config.yaml
norm: "layernorm"
tie_embeddings: true
lr_head: 0.00656
warmup_steps: 327
dataset: "wikipedia_en"
Each number is 50 + 12 x the weight over its row's rms, rounded and kept within 0 to 99. Layers, rows and columns count from 0. The size before them is the row's rms in percent of the matrix's.

# layer 7 MLP down (transposed), 1792x448, rms 0.0337, rows 731-762, columns 0-111
083:45 52 42 35 59 61 56 54 11 42 31 42 39 62 31 40 55 55 51 75 38 21 45 54 71 36 64 75 45 29 49 43 38 53 57 56 43 65 47 47 60 61 36 61 72 54 50 50 49 58 33 41 83 60 68 53 57 32 49 37 32 55 56 49 36 54 39 62 69 66 46 59 43 65 62 41 41 42 56 49 45 22 35 54 61 69 45 37 34 46 38 24 56 54 54 42 41 36 53 32 59 60 31 36 46 36 53 57 55 51 60 59
081:21 40 80 51 56 54 49 41 55 36 45 45 27 53 62 47 71 65 54 89 44 44 54 64 90 61 65 55 59 31 66 52 50 54 55 67 35 24 52 60 44 48 50 39 65 39 68 32 60 37 43 35 66 52 49 55 47 41 52 55 63 32 54 63 58 59 41 41 49 43 40 52 46 51 38 66 34 40 58 49 26 65 40 62 51 48 23 42 50 63 44 69 49 61 79 42 46 37 39 77 78 61 49 60 48 48 52 48 58 43 39 56
085:64 61 44 75 61 42 53 35 51 40 46 50 56 39 45 40 45 39 33 30 43 49 55 24 13 74 67 47 62 48 65 38 56 65 43 38 57 68 47 60 71 44 43 60 18 49 52 47 47 71 58 34 38 40 44 55 49 31 50 60 47 42 29 49 59 29 56 37 40 43 59 39 47 47 69 46 57 65 40 41 56 60 47 59 42 50 53 34 56 68 48 54 55 71 35 32 59 49 42 60 61 56 58 21 47 77 47 53 58 68 47 45
090:57 48 47 38 63 48 40 45 42 47 52 57 75 51 44 29 33 46 48 43 59 71 40 87 33 42 47 55 38 54 53 48 56 44 40 38 48 47 56 44 29 38 20 44 55 45 50 63 35 53 55 63 55 71 48 71 64 36 35 13 34 56 50 50 35 47 55 38 34 59 46 36 56 67 75 33 37 34 58 43 45 50 75 35 39 79 44 23 57 40 70 44 57 50 47 65 55 32 58 39 51 39 70 68 56 78 55 56 56 67 43 55
097:31 47 49 38 69 58 40 40 55 53 22 36 74 37 51 29 64 48 62 46 68 26 35 51 43 78 34 56 54 67 63 49 57 49 62 41 38 45 55 59 25 56 44 19 48 19 61 37 74 48 49 30 56 34 46 68 79 39 45 55 38 36 69 31 63 56 43 45 69 52 76 41 61 38 51 46 49 25 67 54 64 61 55 47 64 41 40 36 47 32 72 52 44 44 52 62 37 53 48 58 45 34 55 44 47 60 41 40 48 48 40 60
107:53 68 59 64 64 44 66 45 47 64 59 67 48 29 28 69 26 60 55 42 53 53 53 63 34 32 48 43 45 66 38 46 44 52 37 64 62 41 35 43 43 48 70 47 34 59 55 71 53 51 49 45 33 53 61 39 53 42 43 44 42 48 62 35 55 46 48 53 63 46 66 70 36 53 54 38 54 58 58 61 49 56 53 32 50 48 82 36 55 46 35 46 56 58 51 41 41 50 58 32 62 62 62 30 47 38 75 63 52 66 55 40
080:56 27 41 67 21 36 63 44 30 51 39 46 47 56 48 31 63 78 42 49 51 53 48 55 00 56 62 41 49 55 48 49 45 48 57 59 65 40 60 49 48 42 50 56 33 64 70 63 28 44 55 47 34 42 52 57 62 64 49 55 59 50 35 52 44 46 34 51 47 57 62 31 38 45 58 44 57 49 62 40 46 45 41 30 37 61 51 70 45 61 66 57 52 24 45 41 47 46 63 49 53 39 51 42 54 34 46 35 46 63 46 69
133:43 52 52 63 65 37 50 46 53 53 53 40 41 66 38 59 51 55 29 66 42 39 44 46 22 40 47 65 32 50 47 52 34 53 74 60 48 53 55 39 65 53 30 42 65 38 38 55 61 26 75 65 60 36 44 50 53 33 57 67 49 61 50 55 91 58 48 43 54 72 34 58 54 73 40 42 67 41 37 53 44 50 53 38 62 43 36 73 37 45 40 49 58 45 40 51 42 48 29 66 29 32 44 34 55 48 32 49 46 53 58 49
105:60 47 47 55 52 45 57 35 72 30 74 30 24 54 47 35 48 49 50 48 55 50 29 47 32 43 21 49 55 48 78 55 33 47 50 53 49 48 31 71 45 66 69 57 50 15 35 60 45 40 63 51 27 49 37 68 52 63 60 49 41 50 41 45 33 38 41 43 58 72 44 40 58 21 65 15 57 61 42 47 45 63 48 48 68 54 19 40 42 56 36 45 52 48 41 37 45 37 52 45 62 62 53 44 62 32 30 71 61 54 76 52
112:68 61 52 62 41 37 45 50 46 50 58 53 45 63 45 25 52 41 66 46 49 70 53 36 48 59 15 44 63 49 62 39 21 57 81 60 46 58 30 50 31 46 62 43 41 53 58 56 44 52 56 44 41 49 55 51 49 55 63 66 37 44 54 45 46 59 44 39 49 64 43 62 50 30 57 32 63 34 51 52 80 71 71 32 24 31 47 62 70 66 50 47 32 53 38 34 72 45 66 54 44 50 55 48 47 41 54 18 57 44 52 56
095:54 39 57 50 53 57 47 63 36 56 39 53 40 51 54 49 53 32 52 38 45 60 37 35 45 49 55 41 64 38 44 41 33 77 46 43 35 52 47 35 47 52 67 43 47 38 59 27 28 43 58 44 43 53 57 51 66 65 57 56 38 40 47 36 40 61 21 45 43 49 33 40 48 45 50 49 56 71 38 63 40 55 67 46 59 48 42 68 59 59 71 58 53 47 58 57 49 52 46 54 54 23 53 34 56 51 51 63 55 44 38 75
074:48 42 32 53 31 57 57 46 42 59 30 47 61 38 21 49 81 46 24 58 25 49 29 41 52 57 53 58 42 41 74 69 58 49 41 35 51 60 43 43 42 49 55 54 55 59 55 44 53 51 59 50 68 54 76 53 57 41 49 59 38 51 39 55 30 51 21 62 59 51 49 69 34 37 55 49 50 63 38 59 59 53 55 58 52 64 46 38 41 61 39 21 54 59 42 41 27 70 66 48 57 51 61 43 40 55 81 56 28 66 61 59
088:60 41 43 50 63 41 27 63 56 61 46 72 53 32 37 44 36 49 70 32 58 54 81 34 53 53 34 37 44 58 65 39 71 69 71 44 60 74 40 40 67 37 39 53 66 57 69 47 42 51 64 53 22 64 43 58 39 44 41 44 35 47 56 45 50 36 72 47 44 47 60 44 59 46 54 45 58 56 33 52 50 44 65 40 28 39 51 57 52 62 35 60 57 46 32 44 65 53 37 69 43 45 46 36 44 46 57 24 70 56 32 65
105:38 33 40 55 49 36 61 70 70 32 63 41 39 43 55 43 53 59 31 52 50 40 49 39 44 61 55 40 61 49 50 50 56 40 60 44 51 61 54 67 40 61 54 44 31 60 63 48 31 71 39 66 43 47 42 37 41 29 39 54 55 43 38 64 27 42 41 38 53 48 63 70 68 40 58 70 64 43 48 61 45 51 44 58 62 44 58 46 38 47 33 56 51 65 46 46 59 54 53 68 64 41 83 40 47 42 80 53 52 60 24 75
092:34 54 41 63 58 59 35 44 49 71 53 62 64 43 28 52 27 62 57 58 46 42 66 76 67 49 68 28 54 52 38 48 40 32 60 67 57 40 39 51 49 71 62 51 49 51 47 34 53 42 45 56 47 73 55 55 37 59 49 60 62 42 42 54 41 32 66 40 48 53 49 39 46 54 38 43 45 61 56 35 67 55 58 48 45 43 40 34 51 43 53 54 20 55 76 59 38 35 55 57 53 66 49 23 44 60 41 52 52 39 32 68
109:46 51 59 67 41 35 31 44 43 64 71 61 53 46 56 55 49 46 39 41 33 44 33 49 45 44 53 46 41 77 37 38 52 38 41 45 58 61 50 52 45 73 28 44 53 61 37 67 54 38 55 50 40 42 35 67 51 44 63 54 49 33 29 69 25 52 48 43 50 54 38 60 48 83 66 60 49 60 47 52 45 70 42 47 46 46 52 55 42 37 45 24 53 30 55 55 56 53 48 61 53 32 61 59 60 28 61 57 63 54 58 63
083:53 73 46 42 31 48 54 41 45 36 30 78 44 42 46 57 26 43 70 47 46 48 45 61 03 50 53 48 62 57 61 42 57 41 54 45 49 55 44 49 65 59 45 44 46 44 68 38 36 42 66 53 50 50 59 83 52 25 32 55 53 23 79 54 60 61 27 42 27 37 58 34 53 47 60 48 37 59 51 42 45 57 65 57 40 50 30 35 25 46 43 56 34 55 50 63 52 56 56 61 83 56 52 37 40 43 36 44 40 61 55 47
078:36 46 43 48 57 67 37 70 43 54 25 54 32 71 22 50 65 44 42 41 44 44 64 46 24 42 73 51 47 40 33 53 57 38 44 37 48 44 67 43 62 32 39 31 68 57 55 55 38 49 59 43 71 45 67 36 54 49 50 30 30 73 53 69 39 50 52 64 48 36 32 47 44 50 46 69 64 75 47 51 49 53 70 54 54 68 57 39 49 38 46 42 65 69 37 48 40 60 58 35 43 47 39 26 81 31 66 80 34 56 54 60
102:27 57 34 65 61 58 59 65 50 56 46 53 53 59 65 67 43 54 47 36 49 25 44 51 75 44 43 44 49 39 43 73 43 41 57 53 47 61 32 54 81 57 40 44 54 37 52 80 60 41 65 64 43 36 75 48 53 45 64 55 38 49 51 49 42 43 58 45 45 60 27 52 56 66 59 55 37 61 62 39 18 33 55 44 57 55 43 35 48 54 62 40 77 49 44 54 51 59 44 41 48 61 78 43 51 60 33 45 61 44 59 58
102:64 49 52 43 35 50 47 44 66 55 60 70 53 53 52 58 49 43 51 43 47 37 40 44 52 39 23 56 29 55 73 75 68 79 41 59 37 72 60 47 69 46 43 63 38 47 32 76 45 60 63 59 55 51 35 67 55 44 56 45 45 62 63 37 61 64 46 47 41 55 34 55 48 59 45 21 58 48 53 41 41 69 71 32 51 63 53 52 39 44 57 41 39 30 40 38 42 64 54 37 58 21 56 65 39 49 66 61 57 41 56 25
097:47 46 48 53 81 48 42 53 50 37 51 59 61 28 58 76 51 59 54 62 54 25 53 45 84 40 48 43 47 42 54 64 45 42 38 55 33 46 49 55 62 50 47 65 33 53 29 40 29 57 69 62 55 33 53 57 30 53 51 55 50 50 46 53 62 48 28 33 55 59 43 46 60 50 62 37 38 36 38 29 45 69 55 67 46 25 72 56 45 45 50 43 57 60 38 47 58 40 72 62 29 52 42 48 80 62 42 51 63 45 60 25
084:59 56 44 59 40 49 56 47 59 51 51 58 43 29 65 26 52 41 64 33 52 53 31 70 99 54 58 59 46 49 57 63 56 46 49 43 47 66 39 53 54 30 53 48 45 62 57 44 61 46 39 57 45 57 48 71 79 53 32 48 44 47 67 47 59 51 57 35 29 38 66 63 62 39 47 48 37 25 35 46 54 56 59 36 43 42 30 63 42 63 73 42 30 47 57 51 78 55 39 70 43 37 51 42 58 71 40 46 32 45 46 39
083:50 37 49 50 64 45 39 69 49 40 17 80 57 57 66 46 30 64 45 36 59 35 45 50 81 48 49 48 37 58 50 47 59 48 61 56 45 73 54 53 54 47 53 50 43 51 55 37 62 63 63 62 44 49 59 52 62 32 24 53 45 40 55 39 74 50 53 55 54 45 54 51 52 42 55 55 13 46 48 64 77 68 42 50 32 59 40 44 44 54 42 47 32 51 48 45 46 33 14 72 29 41 67 63 68 62 52 39 47 66 47 64
093:70 32 43 44 72 46 73 44 23 58 38 36 51 50 56 40 65 64 32 75 45 54 58 67 75 48 59 49 51 46 40 25 60 33 58 56 40 22 70 35 57 42 53 59 41 54 51 51 62 69 36 55 55 57 47 49 76 60 40 56 37 25 44 50 36 59 46 36 44 64 58 57 59 56 63 56 52 44 59 59 57 45 28 64 73 51 43 51 55 34 36 35 51 56 65 39 42 45 60 63 28 42 37 44 64 29 31 55 53 53 49 35
083:55 37 62 56 38 57 75 57 35 55 23 54 58 56 58 41 40 50 55 58 49 24 48 41 29 49 62 58 51 26 65 38 46 50 51 56 50 57 36 54 40 59 49 45 77 39 52 46 33 65 48 23 66 42 60 51 64 45 64 47 33 67 53 57 42 68 26 55 61 49 36 56 45 63 31 68 48 65 54 56 55 49 48 46 64 59 39 55 46 40 41 30 61 62 45 62 29 72 66 54 45 30 48 44 57 45 36 60 27 54 63 49
102:43 51 52 61 29 41 55 48 41 43 87 49 40 53 47 58 17 34 51 60 47 48 52 71 04 51 55 41 46 57 59 39 59 57 64 75 57 63 32 33 53 39 58 47 43 60 59 31 59 52 60 45 59 57 64 51 51 49 37 56 43 53 44 55 34 60 37 42 51 51 57 51 47 38 41 58 57 42 46 57 61 43 53 30 15 50 34 37 32 54 71 54 47 43 31 52 66 57 34 41 68 53 50 45 56 50 47 48 25 42 67 39
106:45 53 74 59 50 29 70 59 45 42 45 35 49 43 39 68 42 59 30 40 66 31 35 46 32 49 22 30 36 51 52 52 44 35 52 51 39 31 57 29 44 63 50 41 46 62 59 62 54 54 55 51 48 57 68 52 76 48 46 53 39 36 54 57 66 38 32 53 51 40 57 59 59 54 37 34 73 63 83 58 44 30 69 47 51 53 56 46 58 39 15 39 40 52 64 42 59 47 57 43 59 67 35 51 73 49 38 47 54 52 49 46
111:53 67 50 40 47 54 51 31 44 55 51 46 46 43 59 43 43 50 78 55 53 75 37 35 32 51 65 49 57 79 63 40 59 50 53 40 33 40 26 51 57 53 30 48 51 39 61 44 34 50 56 27 33 46 54 67 70 65 52 34 25 51 56 62 46 39 70 65 52 66 54 39 38 53 66 52 29 26 60 59 72 81 61 43 49 47 39 42 67 65 69 58 65 44 41 31 43 39 62 40 53 67 49 59 52 57 53 48 57 28 62 58
079:63 50 50 68 53 36 71 54 71 48 73 66 58 64 38 57 63 46 55 40 35 43 45 50 36 36 69 50 49 66 46 55 53 56 62 39 45 38 47 43 44 41 52 43 39 48 43 36 48 40 39 49 39 63 54 54 41 56 40 49 31 42 55 38 51 42 57 52 34 45 67 63 21 60 38 38 50 59 36 59 62 51 16 53 47 67 56 61 43 42 59 38 44 53 62 43 62 53 49 41 38 44 34 55 57 47 68 48 46 35 46 49
117:34 15 58 38 36 61 46 38 40 48 53 46 58 40 67 37 33 29 65 46 51 20 44 56 45 57 47 68 51 38 63 56 44 70 59 44 36 72 32 50 58 49 60 56 39 42 50 50 25 58 52 62 58 62 60 55 55 46 50 33 50 43 55 60 54 46 46 42 45 48 60 51 42 31 63 26 49 45 61 46 60 61 64 46 48 36 44 53 69 43 73 43 43 40 50 53 56 45 63 30 57 80 43 44 56 69 67 66 23 36 58 17
116:57 60 55 59 70 68 58 48 56 28 56 62 46 39 51 59 62 63 57 58 43 50 50 32 19 74 53 42 43 65 59 49 55 45 37 53 46 52 54 61 69 45 39 52 61 39 56 47 64 39 58 39 46 56 61 54 44 33 52 56 48 46 45 39 55 54 54 46 44 49 27 64 50 41 68 50 33 68 60 49 42 51 68 71 59 58 63 57 41 61 47 45 24 51 55 44 49 44 53 31 47 52 60 42 46 46 43 64 54 19 72 34
102:74 30 43 49 58 61 62 42 53 68 38 22 64 47 46 61 38 61 55 42 28 68 44 61 44 17 47 48 58 66 45 46 41 49 25 43 67 45 39 45 29 39 37 39 60 58 35 47 41 74 61 52 69 41 55 46 44 34 43 47 54 53 25 53 39 45 44 51 47 47 39 51 48 30 36 54 74 48 40 51 42 53 64 51 49 49 42 52 62 54 40 42 37 69 46 65 55 51 49 49 65 65 61 55 40 45 21 38 74 26 39 39
# layer 7 MLP up, 1792x448, rms 0.0402, rows 732-762, columns 0-111
092:47 62 63 63 60 37 41 61 38 59 66 49 51 49 32 57 66 53 32 66 57 54 42 72 50 57 41 50 60 57 47 36 55 57 58 53 59 51 65 60 68 34 45 57 39 56 44 49 68 44 70 47 32 55 31 42 38 62 64 38 42 52 29 50 45 49 85 47 34 69 47 53 47 39 52 58 51 48 28 60 25 59 57 78 69 62 65 46 46 53 40 68 42 35 57 63 61 39 71 53 54 62 47 76 69 35 76 42 57 46 64 40
084:34 38 59 54 46 28 60 29 53 50 61 61 45 57 53 50 49 53 55 64 78 40 45 50 39 42 43 52 60 47 53 68 58 47 60 48 39 42 43 47 45 24 59 57 38 47 41 61 43 44 45 59 55 59 51 62 71 48 61 47 53 43 55 30 57 47 55 26 53 53 41 37 40 31 42 59 47 60 56 51 38 71 46 44 73 58 47 64 54 53 52 69 53 43 56 47 33 59 60 34 49 62 59 37 60 56 48 41 57 59 62 45
098:60 49 55 50 67 39 28 52 48 50 69 57 50 61 58 47 39 55 54 57 58 41 33 59 42 50 54 27 38 31 65 22 61 49 55 62 39 46 66 62 41 57 62 45 56 45 49 33 80 50 73 38 56 60 39 61 36 56 54 61 57 54 41 51 40 74 63 24 53 56 66 40 45 41 62 57 52 44 48 52 44 61 52 56 51 42 44 77 64 64 47 58 32 68 49 50 55 51 44 66 57 35 64 67 47 52 49 41 39 46 36 65
105:40 71 62 61 49 49 44 18 51 64 55 59 60 57 63 43 50 51 28 64 51 57 47 61 36 55 61 33 43 74 49 31 68 35 16 52 49 51 40 45 66 49 38 75 45 50 35 49 43 39 59 59 68 48 41 67 30 41 44 60 51 58 62 37 46 21 67 53 38 74 44 43 40 58 48 49 48 54 44 47 47 42 50 57 44 64 66 55 54 33 41 53 61 74 54 62 58 57 50 52 61 58 33 63 38 59 45 38 59 50 51 51
107:32 49 52 45 29 53 61 47 56 52 54 40 26 48 67 58 49 54 66 67 36 31 47 62 50 74 48 50 77 42 29 62 61 55 61 56 36 53 78 71 31 56 41 36 62 47 54 35 61 39 36 50 52 59 72 64 72 47 84 28 51 38 15 64 25 58 57 46 35 59 62 36 53 31 40 40 35 39 55 39 55 44 51 56 63 28 37 54 71 43 63 57 59 43 65 64 56 52 67 57 46 43 48 56 60 41 48 55 52 64 40 43
082:39 59 62 45 63 61 37 47 51 46 54 41 45 41 51 65 46 25 56 58 51 28 41 66 52 39 23 53 38 49 51 45 52 41 52 53 46 62 51 51 55 52 61 42 94 30 27 39 56 60 37 52 60 61 57 66 43 06 59 25 58 49 72 32 59 58 44 42 59 43 48 62 55 63 44 37 55 52 46 36 52 34 73 59 69 39 45 39 39 33 20 20 38 54 51 43 44 38 49 58 31 68 59 57 80 75 66 72 48 66 50 47
121:44 59 49 70 42 15 26 56 64 60 44 25 59 56 48 61 60 55 44 65 55 37 56 54 27 52 55 60 50 63 49 61 54 63 48 71 42 33 38 38 54 49 25 62 75 38 45 79 58 48 60 54 47 55 63 50 59 31 70 44 63 57 58 56 64 41 49 43 53 68 40 56 69 51 46 50 60 39 47 54 45 56 61 27 62 54 44 64 45 66 36 39 44 38 46 53 26 48 26 82 42 50 49 30 36 43 42 43 50 46 62 55
100:52 32 55 61 41 37 14 61 36 64 50 74 61 57 68 49 51 56 49 57 52 44 42 46 42 51 42 43 62 50 38 54 55 45 32 35 42 28 42 51 54 45 46 49 47 51 32 57 62 59 61 53 36 51 41 35 60 50 61 42 47 60 43 39 47 76 47 54 50 47 64 90 63 58 47 61 38 42 59 54 21 68 69 57 43 43 59 64 43 48 38 49 39 39 56 50 43 74 23 79 63 74 54 46 37 46 52 45 57 49 67 48
104:32 53 47 52 62 62 23 50 48 42 32 26 53 45 71 47 61 54 40 69 46 51 48 46 40 54 59 43 60 69 37 35 66 44 63 41 63 29 46 51 47 42 50 47 46 38 46 26 52 44 40 52 50 57 50 35 58 43 58 45 44 39 34 50 56 58 46 54 41 83 79 39 75 42 48 63 58 44 52 65 46 61 57 60 57 45 49 70 65 56 32 57 48 60 52 66 46 45 29 69 79 41 38 52 57 57 35 41 63 40 63 53
103:54 21 62 50 36 51 26 43 53 73 44 54 42 48 38 50 53 64 58 49 46 59 36 65 43 58 56 44 34 56 35 63 46 41 32 40 49 53 49 44 49 40 62 50 37 41 55 55 50 36 26 46 51 49 59 62 27 42 55 46 58 40 60 58 58 61 44 55 52 50 54 56 51 41 10 64 47 35 41 57 59 55 61 49 60 31 53 49 53 30 58 42 48 58 57 41 67 49 58 57 55 50 70 66 52 67 70 47 58 61 53 45
077:34 62 44 59 32 56 46 60 37 43 47 39 62 56 43 53 84 42 69 46 58 65 66 56 50 58 53 57 59 48 29 58 26 55 41 31 52 50 41 59 47 55 65 40 63 51 46 60 55 50 36 43 57 37 54 39 39 58 47 60 56 25 49 49 26 43 48 67 58 47 66 21 63 47 50 70 50 31 48 34 54 38 10 65 48 47 45 52 59 48 39 68 52 48 72 55 42 42 42 50 56 51 38 49 60 36 24 50 76 43 51 42
078:38 35 68 62 43 46 46 55 50 56 50 68 35 39 70 60 70 43 60 65 40 35 45 41 47 58 74 44 46 34 42 43 63 47 49 57 48 37 59 31 53 32 43 54 54 48 44 31 87 60 36 42 39 60 48 60 35 34 65 35 58 36 69 48 68 69 59 58 53 68 37 48 49 41 53 60 41 31 61 64 47 64 79 72 50 41 47 59 54 60 65 60 62 34 34 52 39 46 48 52 45 57 55 44 50 69 79 45 77 44 39 43
100:57 50 63 48 42 44 57 58 31 59 26 33 58 79 33 53 25 50 52 71 60 73 64 49 38 53 53 51 45 61 47 57 43 64 39 60 38 27 52 64 66 39 55 40 55 49 60 50 55 59 43 64 43 52 55 64 66 53 73 29 45 58 49 53 55 54 83 61 41 48 63 74 54 52 47 47 55 44 47 68 63 32 69 38 51 60 55 55 38 69 56 64 42 55 48 48 30 45 32 79 53 70 47 64 50 44 54 57 55 44 57 27
089:48 62 54 78 48 55 54 39 43 33 55 22 54 45 65 51 32 55 41 42 50 37 61 71 37 54 68 54 37 42 48 37 53 39 58 59 41 44 61 75 36 50 56 40 67 51 47 64 53 41 57 26 54 58 47 51 39 29 56 48 48 56 50 42 48 72 67 47 49 61 53 58 52 44 38 70 61 61 45 65 51 56 47 58 42 47 65 63 45 29 37 61 48 75 25 49 48 54 57 66 54 55 68 64 34 27 60 35 55 54 62 63
109:45 68 48 61 59 54 40 55 35 34 24 41 44 47 51 41 35 67 89 63 42 45 79 36 32 55 74 45 65 40 48 58 59 34 60 36 59 40 37 53 51 53 63 54 60 53 66 26 60 38 55 53 43 57 53 39 42 48 52 38 56 31 41 39 40 52 51 46 57 67 60 60 52 28 25 32 64 49 55 61 42 36 55 50 32 58 35 66 58 38 42 46 58 52 48 45 47 47 49 65 76 66 45 36 59 53 70 25 53 63 59 59
085:55 69 63 59 64 59 47 45 55 45 53 59 29 65 39 35 64 69 44 69 58 55 35 41 45 58 61 53 58 57 62 42 44 43 84 57 41 54 50 48 69 65 75 61 37 26 72 56 47 37 54 38 27 54 35 48 49 65 45 43 57 52 55 51 56 31 46 41 56 47 33 58 33 49 59 43 39 33 54 55 42 42 45 48 62 44 54 31 79 75 61 30 53 44 52 43 43 52 66 53 60 46 44 25 69 45 48 58 29 49 40 54
083:33 50 56 45 33 39 45 57 65 55 51 66 74 46 56 59 39 31 57 59 42 43 62 50 55 64 42 29 46 51 43 45 43 57 49 68 50 50 39 66 36 42 44 41 31 48 58 51 49 56 33 43 47 55 55 44 41 46 36 40 63 43 54 63 65 46 55 30 51 29 52 55 30 26 48 54 37 43 55 61 52 49 61 39 55 63 45 61 28 51 66 55 41 60 56 40 35 40 49 59 45 48 59 69 47 52 41 42 61 57 60 47
108:51 38 66 40 28 37 45 73 40 45 42 48 43 36 21 40 54 44 52 55 59 36 56 56 57 57 64 28 77 58 24 58 79 60 55 38 51 53 62 70 43 70 72 56 74 34 61 36 68 41 42 57 34 70 28 54 75 52 52 46 52 38 44 57 43 28 48 55 57 51 46 38 45 53 41 37 44 39 47 42 50 36 71 44 65 56 56 50 45 61 42 60 55 45 66 42 44 55 49 49 65 69 46 55 56 49 74 48 44 42 33 54
108:27 51 62 67 44 62 56 53 59 53 39 32 40 61 45 74 55 54 60 77 48 43 59 69 41 57 46 40 48 41 56 58 36 49 54 63 23 41 60 58 33 51 42 59 57 48 65 36 66 41 46 40 75 62 69 54 62 28 55 49 69 24 62 49 33 67 62 54 54 38 41 57 68 42 29 66 38 40 61 65 33 65 65 35 53 57 30 43 44 61 67 35 42 34 59 68 59 40 44 86 47 43 49 43 49 77 51 39 38 64 39 38
093:52 48 43 64 70 45 55 44 32 69 41 44 42 54 31 67 51 54 61 50 74 52 50 37 55 37 51 18 48 61 57 31 50 46 48 45 38 53 51 59 50 72 36 51 49 48 55 31 69 45 63 42 40 63 44 38 64 67 40 72 57 59 30 59 38 69 73 37 57 27 62 50 61 62 49 66 55 46 36 48 39 57 77 39 48 33 50 45 40 48 34 57 41 67 52 59 66 33 59 80 60 57 26 52 47 36 38 44 50 56 39 59
080:36 55 53 25 75 37 54 32 66 47 55 49 57 67 62 36 54 50 64 57 46 48 32 41 59 69 45 48 66 49 39 56 58 52 52 78 37 29 69 44 48 53 41 59 54 47 48 40 40 60 40 39 43 63 70 51 52 55 72 42 58 38 48 51 52 41 59 44 62 44 42 39 35 47 53 43 31 55 53 52 31 41 55 65 57 60 48 39 44 28 37 35 65 35 68 54 26 70 55 44 51 55 40 45 67 61 62 39 65 47 60 52
077:44 35 51 47 50 27 54 58 52 35 48 74 51 55 60 56 51 58 38 81 66 57 38 66 39 47 45 73 43 72 55 50 42 38 59 50 44 54 61 57 52 44 63 50 57 33 65 49 30 45 60 34 47 49 71 67 67 51 59 66 56 49 53 50 47 47 60 55 63 37 52 51 53 50 37 54 40 43 48 68 58 47 50 56 54 36 48 48 58 53 51 31 38 47 58 47 73 43 34 50 47 46 52 80 36 58 37 54 28 37 58 57
095:55 59 50 47 46 56 51 42 29 36 57 41 50 71 51 37 35 40 48 44 72 50 64 51 51 47 33 42 49 56 54 39 72 59 33 40 44 39 74 46 79 70 36 60 57 50 40 56 57 43 40 28 76 55 60 57 28 32 60 34 64 44 61 23 38 61 51 54 51 57 56 50 60 60 31 47 38 54 48 57 40 50 69 59 56 36 50 53 38 36 59 65 47 51 56 62 54 55 31 59 57 60 40 54 46 61 52 42 57 38 49 45
082:62 48 52 41 60 37 43 66 33 49 55 45 28 47 66 52 46 50 29 62 54 69 30 51 46 53 61 53 40 47 52 53 34 56 49 45 41 60 58 61 49 67 59 59 60 42 58 59 55 35 53 62 24 42 40 51 52 57 37 53 52 37 59 46 54 59 52 51 43 49 27 45 59 44 53 57 32 48 56 50 48 40 66 31 34 38 55 29 51 57 31 29 58 34 47 43 78 29 22 61 36 48 43 43 57 58 55 24 75 36 61 65
101:63 46 57 32 58 60 53 50 53 35 55 27 60 46 51 42 64 49 55 59 54 50 39 61 39 45 57 55 74 52 36 38 68 39 51 52 56 55 37 55 77 72 61 49 56 55 60 68 53 44 35 52 32 45 58 44 43 37 42 51 77 36 55 58 66 40 54 58 56 44 80 72 34 58 51 23 53 54 35 28 61 59 67 67 47 71 47 73 65 43 34 31 73 55 81 54 33 29 47 67 64 70 40 47 69 57 69 42 43 22 42 55
102:43 51 51 49 54 58 46 44 33 67 64 52 25 50 61 41 49 57 55 55 29 43 55 50 34 56 46 65 53 55 46 75 64 42 54 60 59 57 45 56 61 58 48 53 52 40 57 54 43 42 43 42 34 46 33 51 49 69 60 60 88 25 36 72 43 58 65 51 67 42 37 66 55 49 09 50 40 51 35 42 48 43 45 33 41 53 57 56 51 66 64 28 43 38 62 80 51 48 60 69 59 62 36 52 51 65 61 53 58 39 42 58
104:48 66 39 50 53 53 56 55 54 35 32 51 45 40 51 44 63 45 44 56 61 46 68 54 39 71 50 36 49 43 52 32 68 62 58 55 23 46 49 41 64 54 53 77 36 58 61 49 30 57 67 38 33 55 63 40 48 44 47 37 61 36 40 47 56 53 62 45 50 63 70 49 55 42 50 53 43 58 19 62 34 42 57 62 50 69 79 57 62 41 60 69 37 55 41 53 49 38 58 55 66 62 38 53 63 43 46 50 57 57 59 38
091:41 40 75 60 61 34 44 30 52 57 52 57 34 69 58 38 48 58 66 51 60 59 70 42 41 43 59 54 42 56 56 45 46 53 73 69 29 40 63 46 46 59 40 61 36 38 54 71 48 37 84 45 49 41 36 50 58 48 60 47 50 57 44 72 60 70 48 36 40 42 50 59 62 40 51 52 57 42 44 48 34 51 68 36 32 53 55 49 51 87 61 43 44 40 57 42 46 51 28 53 42 45 28 50 73 28 68 52 39 54 54 76
115:68 48 51 25 50 36 38 39 37 46 43 74 46 46 47 53 57 42 48 43 80 53 46 64 50 43 45 51 37 55 34 25 62 42 50 43 38 53 67 59 46 48 63 58 52 32 42 64 58 37 45 60 23 45 56 46 43 53 62 50 60 39 41 43 49 65 49 51 62 45 49 42 78 59 09 38 58 47 46 43 52 49 56 82 66 49 67 59 47 53 46 43 51 51 60 47 44 44 43 42 48 56 43 49 64 33 85 35 36 58 36 49
110:44 31 33 37 69 51 33 51 54 60 47 48 50 55 54 49 50 60 57 65 63 36 36 49 36 60 55 23 48 47 46 53 44 32 69 84 62 54 44 68 47 55 44 77 61 26 34 52 76 43 64 49 33 79 49 29 65 81 60 60 48 59 47 53 66 44 65 34 52 40 53 66 47 35 51 53 63 33 46 57 25 61 43 49 57 61 62 38 48 61 51 51 39 52 62 49 52 22 51 36 46 62 38 50 58 48 68 34 52 63 34 51
100:41 67 44 43 65 36 30 50 48 47 60 68 51 51 52 42 59 65 59 62 57 50 49 55 53 56 57 49 55 61 43 70 38 63 58 52 52 48 61 64 62 56 62 86 37 36 58 67 59 59 65 54 41 30 48 38 27 51 39 52 56 66 36 44 61 47 46 50 68 58 68 50 44 42 60 60 42 37 38 32 46 50 57 46 51 56 61 41 43 58 51 21 62 28 32 47 49 34 52 34 49 55 70 59 70 47 49 49 42 63 51 58